{
  "num_attention_heads": 6,
  "num_key_value_heads": 6,
  "hidden_act": "tanh_gelu",
  "attn_scale": 0.177,
  "parallel_block": false,
  "init": "normal",
  "init_std_qkv": 0.0248,
  "lr_mult_o": 1.16,
  "batch_tokens": 32768,
  "dataset": "wikipedia_en"
}
Each number is 500 + 50 x the weight over its row's rms, rounded and kept within 0 to 999. Layers, rows and columns count from 0. Numbers have three digits each. The size before them is the row's rms in percent of the matrix's.

# layer 2 MLP up, 768x192, rms 0.35, rows 400-428, columns 48-95
100:520518418593412516451525583402413485447492525576469567469519590526464462499548523531479482503514424468538485407509484487472503466480524499460546
094:472509489613493534499559555513500594461501476486521529494485463447432504464489500539576434498408440498474439539482354503510503478524413444567401
098:519514486413525440570545411505392518513588506496513619503523490510480518508505546593385433423504511535542577600531516506522542503471463495541542
109:453497484470585531510572562595502527578489493490507503526551446508379473457445504484509484487494502487445562540459529526546549468465475524514527
108:561582459503519472512434479452423482499531494578544551511471574500462575527549515517413430498462530527492377399495531464507399526396488536495535
092:502471503450498393377505506468468549554518449548510482540547557564500521500507490486549416493467503478543405535439466569532508477489556475504576
094:461411563533435594442511427488462486609442407487459452422550545420479476430511595509501445487479511434528531470564510488603507516592439495527512
092:526437483548440474548359525446551528519487522521528504577572516439477479519525459482515457475437500467512500499494564542545543477582490468461554
091:466488504509573491526495477543576517550558512556501485561511522537467487535465496457508482484491449431403506561475457546520379448446570397542504
092:534531567425495469540537398447572412475436482565516500472519518540442494509504549588518387537532503495553544552584571437513558418526444484454500
125:487504505518543461457524519469484442484502456474462411397592540577553511403537549562474493531493520579498451473602594468514542448455562493550435
087:510505546486403577509571526575511473462476508436520544522512428457575520476492476525512451522496481568555548549505505501576431463501524489562497
086:441528474539596516570531494472459570577556496468479436553546496469511529620483504504454438452517502502479450556504488466589532488476548528521420
106:543424579431508538508558545519481436577470491583599490446453550473555364440529491517475477415583509458533528466473511472496477428510494448500510
100:556415440377513483472587545461534492472409511477485599432433392479576567491479521436458480514528514512498480590392560519526488478467482499431454
095:509462580550444562443396590414484457420544470533544468513632603416524518513477562535545517523486393505479523511536580485510587531479526490480528
111:576454486418549510523474494379563497512497556499497565510457565450491521471475453513484429414453491536545422542486468529551545414460520601489558
100:498531557505471449497564570490464414503501476408483470550353499410539532494416472511516498488506574614512458520454525506434480436511590421471459
090:472586480561535458521495502495428489592521562500452478517558472601407465609542500411487519465477436565606595485426464542507567541532432500430448
099:532414504479501537506558561565463517519505471528488468448586502437581487453534545419562502436532554557542574461437482378452437518526489486505506
104:511511579541439472481438516433454555457561529493476507548457496469527566594541517559526517511528530468435562476450512476398483457562475456403407
096:525534509580541519531475514431535509519570434470444464452570525468581514497501558543479541449418428480498431488558529483590623502479517570501433
096:566472484565453480556578510447518523475530484486422544458477512503477537563455518450540431482537607524534452474483438324537591595455522463505403
116:506512528535503476434512552526534466512528446428611509507495493592444496651531490487551503552545460367490483533551529480528495469435419523478481
112:545543481476515602429539574464503560492549549460417552447618556426589560507457511471554477448421439523524537492503501498499449468470539523481645
102:540472512508485505515475554427423590551441529447586481547470432485589483471482543584494538549486510498489506526469529490456522594536540615537526
107:422525502552521514571520536474485381551484488490550596484461489526547463501482385484504439439462495463536458480443491512432426505470547498447540
103:646617520540537521500502449579413513505539421571488438540559495507483570530523414424538418454510487416512544450611482537550506470559524573496523
103:443455499480509527461518456531500355494556520477422588497483375538476520493480509483467554546546565571498482525461524527600467474426532564521509
# layer 2 MLP down (transposed), 768x192, rms 0.324, rows 400-427, columns 48-95
097:572539473485432390401514451489531472596512508512394460510458470479432478547432502563570505453469464502544434393522524476560429503531500479581501
101:430520398519526588505579389546544482488486469541526512530516479516506549457530549537407545464538529456481537541545446508517412500385499459574556
102:517489531530534385451494525447481485570543488486478488588537593546449522552461491425545516485533473484463458495538620481568353583508474489536499
106:489449501498528519429451444519583505479592484522495519443526475472450360556498423561497462501393468474507588524562500477621524363448513594509428
101:566498463492463473511487443529517565459561409455537510509479493407527545495466468534454526492472466370481522489536555491432474413436453539442528
091:478404467495514536539511500604469462463541524461504496476482465436534491518534433538559525482584563472538525382505493582483436495481530536425519
096:552559488566459552504472507516494432434508531478496528534491501427465524496511414475559577469509489548529501557463451530474430427457490472448524
093:560527381539459473534483594509484507522528396571568524377474488549540476508631439517456514460470504492507584468519476457453517503512485529465503
095:432543556535418543502501534474578466489419446422448467482467596554449518499554491557489560529547501489575508411508517523523556562534500595448365
097:462426512447555517542420547510483535484569538473460481471494542462551503455507550509473460568508507429514458549484426483485479445452537546471507
101:572448506570487445559447544434404487514502457526456487536487461518584552504440409497521586583492515452502471527553546417477564446511533457434495
096:479443537478584486481430417498520485544459584534518484553516594520459594522448456505448478495490513450493568516472482456442453549434474550515455
105:531467467566472497513566522499423471592500452543524521568481470396534549615466468514506550439558443421520426539467504522604463508541518500502524
106:535494398576521439555520456506543530489443418486458445537474515493500506523480502602522458458516462471472628523542527517462468513536519495547520
098:568532452455473430450529619546434496487568521563495479558467417519469521576564513552535524469555463524447501567501469557459529457372421388531452
099:554498515505404488500496467428475501527540442429489456558514490514410438520384496499473606490512483424457618529468490566484492451464529559550484
099:504549465476596540422493518548562479473526425473469544457479601472475483462464497446509566552502534519394559543415450537549422406481454421531495
117:522497424533444460533483425442473495503514509449452529469515492470462486446519511467537546446547530495509443527595444453502566461570609414515442
093:500521465439482411463483562500514526532524476543537495525457565543491536441604462527558470488414517533451463503548457508491511424494556512428557
096:546494533494520495466523483420436530522490486499531342522436575410559510480463486499511491481517524495534506482530452520456451558595470475542570
099:495432525479544485554462466460509590478479484509541465439541412480561542479482418513525505538543488445493472405507550480529447442465530545507401
098:553512442499447533457492336553439491502579588493472451472451503521452502368496524466568466537472485519491496426462439527484510483452512499494464
091:447415499465504398542517509425605533479542508462503469473519465505503505532491507418486480533596492443458453474548512507486547461454480455537376
118:442557450631437488493531522456492463521473474438479429604482482539438469519500495496493514508493520468509469489507487464455390545450508416491483
101:434581612506491539532542511481486458530457446500430545517485481416536476570554555522401549448511476534606521470462617431451466447464469551465497
105:593376446503518501545559494572451576526467445543483481551543511545478461495445459449505601464471492537495470542481522483468573556604435567498506
100:501545486526528470559568558463516501463557529500561482492434577602533526528457493505485421550482504575531607448577474534435431477492498427496506
098:496553496498470511558462520523499483588565456537428516593454568520574583521538412482508467529560537432476528452612417622518503528585487471522475